Each number is 500 + 40 x the weight over its row's rms, rounded and kept within 0 to 999. Layers, rows and columns count from 0. Numbers have three digits each. The size before them is the row's rms in percent of the matrix's.

# layer 4 attention query, 384x384, rms 0.0343, rows 0-10, columns 0-127
072:515529494408536470478460450496467475516577470513466526529563535464575535516510516506524484484499458510520486445459433483412528592526484480465421557471479557420505589478515427490501429586544564512497488543527508443498547494492536511493512528522603538459518498513541476547466506512528476495531540459541580509526514494435405461520528534530444504534498442453507511554543517470474529467520
073:551531460477476541483516472516520523473503546505568497514519505432457471531568517504508522603456535467506450491547485503496558468485506465550468545472493519566514415472488487499473552471559477428501493516491504449547530497519497504546531523498463441536472407476552527437503483458512512511457520496590557449520492389501499491525558451527525556423454498522485501367460477488491513480494
061:525455562527471513450516487480514557431504545511511495488479462427504507466570542527528556530514543526557437519528512525494442509493547491442504435462369507433544543517524560565466567466524469571570555483505443517557409462455476560523459485561482541394475469410520456523462414553486503527496588562408469530527491468500470456462472540507490520504527451460504503470439474481472456482386
058:547487518471481498501516564474503542531497522492473489539484532446533597480503518483517517603392510516471503475467465451423491507536543491534538521492452512490433571501447537541484473510549506543447513577416458488506455509490443495452591530546417466526523598536515518492537514405526470476510516522455449479570501447519550550546520594509484515460490544481513502496470499498466454517497
073:479464537568549470459554490465515474536452485572454490457460531471580529545487476502451509453491543480519495489509513540537516621475504496513513466477497497506573518479487490479495536562497541610548466447531481479509442467479512474566387555511624506451554515531573466493510547387513535507547537507565485580506477563515499496479480601526488495479536497485533527572512566483504437564467
077:480506479496519457444504410473481545502476533471422562436531577434546453463604456469546526538582454532561505398513528515478539458503473497462488530431500460490454458464497521533483526528515578510512471529499534431454473531498445485484508456533463522554516478416573558429474559513548498506500527451523493582472511508495588488519515460536497452527546481580517493555482543517475523515554
077:528486462492537495461530430475510475477379474461431528501454508496488437517418492544453520519514466516493543510508485549559502459451504536478545509534507491596500496500554518435448414537511482517403474471433491411413484485498517452476531484510425532461475490484458477539486452528563484491465428461530453517540488528426523492573531443507485521519484503472554495612505604489393536496548
072:475467486385520513486439500441471511494550464580554590578492548519463506480382520519430468459464464488491485574454504485517506466530471474498534479503513604497419463490535502498450482521491484494381523546460568524499588493477516596463464491522436471472461604558528519511542559503521514512572537531531493519540475514490455487505469549476480502511534474487430483460502463536441554511435
072:513474483452585527558546514480504546456536509503524485533477463454480453510553476445473502486450454523509568477535507482514495372491454566449521488500447509471440436514519509463483459471522456494525569496523498485509529494483494490520499541564527529618446560509539473532526451525472496493500554525493406413481580467543514498470530517496493503502518472575492541582497555497564450493518
081:475453533492448502515530402426552464499477484435540472440481485539470500534409567384465461542525467480497570416502497540533469440511475508526574507513481566531479426482516490502522468465474539454412432573513496555435454460485528496455448500523498446436522536554578430471511555481505478490498477519478550664527458499474479539508464484457551473544463496436509507468496459569463446543535
071:518531446542481480532454525476458509529502563465490598442501562453481526402591495529536547524531494535471470526574508508542499489488530425501506505488476529491491544508490431442523514483487486473595601506488476407571573494518509514527507535497566444502515501514477477417418468546488512522430556545496478541435592527516463547487497482456471523546459513586481512473502476483504538474503
# layer 4 attention key, 384x384, rms 0.0321, rows 0-10, columns 0-127
077:479399515483505505382515452524500502482489620427484527535605490482505512508474502627464466532511497454518520514503429537503485492478467444529499498495553501533525433554534438524516496532523516502533478454524498521533564472524518483532485465497606482484509432515415480420498475447500501498495517533484515485520452574466528579554441526479451490473460455541524511551574462488523430448451
079:497516440526525482500521476525495555508557481480458476502485481488437552538552445424502476469558476512475523508566383427510520479458522455495477459548496505565573533501535457423447507437510551507500601539426539452498466458476487485543484466471500494476546522508482468483533457514510528515496472568468484442486511463521545560477510478506504504434509481453530480519537512521553463456434
068:466604462473515442555494481483476449476559474542513500454429470480489486503464493421471528546569471468533540507514538442545565471494512462541465505534538534551483421501495512461511524566502525532491438472551568447460489524525486494494448482553458521567550470504559453528520456485507490519473478523479507519513592471515436453440479496452519537485494471468515427529504493523495545523529
077:493611470511524504522416470501488431441480513525499521449463448547461519469491481474525434472517501484502454510523502538602542469510510472540464524481507470499499493471516468441485490478473526467556541513509534500546483460468471454461463510498430477444593529465542515568549461506549444626445497543498522496530569473568496459514517534478474480464519421548518377550486461506508514528472
080:539503472527478545551579472438547502489463515531531538583548532472534483553476464511497521525483503491491470566552555496514510517496628486589531540505489545486492566476502560513490502409478561531566446432503487456562547498522448515505498506538532487564510541497471456490639490545546424464477434440500510462525458523469459452527553516504472506465524565467514407514406507453548466485447
076:543531505479475479536530524495429474446536518452533552444459474549421510473463580548487507452410486514493528516474461543538522544531499456481481461463538393538466512475544521487559547493559530491568483451499580472513463430504481421465454534470508490444512526538535510515414517442541486491478504437516538572460498589541558536474451476506533480582480519536535490472465463451533555572544
083:549528527560542576460547519504488557451505581533527488490569493500545466531489507546445581504491499466484483506498515469460465534498639449595478496537473538478497478481492525498570497446538546479475502476485454585501527444462552527490540491514516495479501526519569495540596510503538468511526544485525556511575430550491447544449505554495521567470456530493506402464436443510521471493498
078:517457538525479513554488456489538494537452509510481497555543524519533528507477486602517513494562459463489492480503416530510428566506503472428534461504520517549520507475503442512500450506480394530474523574507444492495466533557508537566525487509601518437471529422422515515551529480439495520464481524449508568565458541491463451563522524391503509519521476526590522450534546467463395455459
081:485490496424484434539481515526489467514470487461471531463438512477445541482564572459505502486486510530488545531499508504493491499525443487476516501427524450489503497441494516536514517543517411479555490483519553460505467523514519452472498481457448505564552466512547499487305479514447548528439618530522497515469573540459539467472424533562528463492543587455485592486581383450509496473509
080:526444479470489504398468476474509516541510531518447512460556453521470523538416490492486468527548486521493493534427509570517483587496401425441451484445524596489485532503485491515522507587535444513474501495468507536542468476491592554465635460529479480429417582513446566451506564499485501536507462516480474477479510429436510488511598479470471488473509436464434517468565497472485480482436
082:442491518572525371496471518552492542486505458458510499495467511491419490478494517510530498485449579459484529538456488499467517505481410531452450478424487518496511448494490507501511512478485465469465491512501468466505420473583456489509518496482472522557484474531456428458385560475425527515471475488485530481445573552499532471497407449506502481516490558548429600535540459521517507446541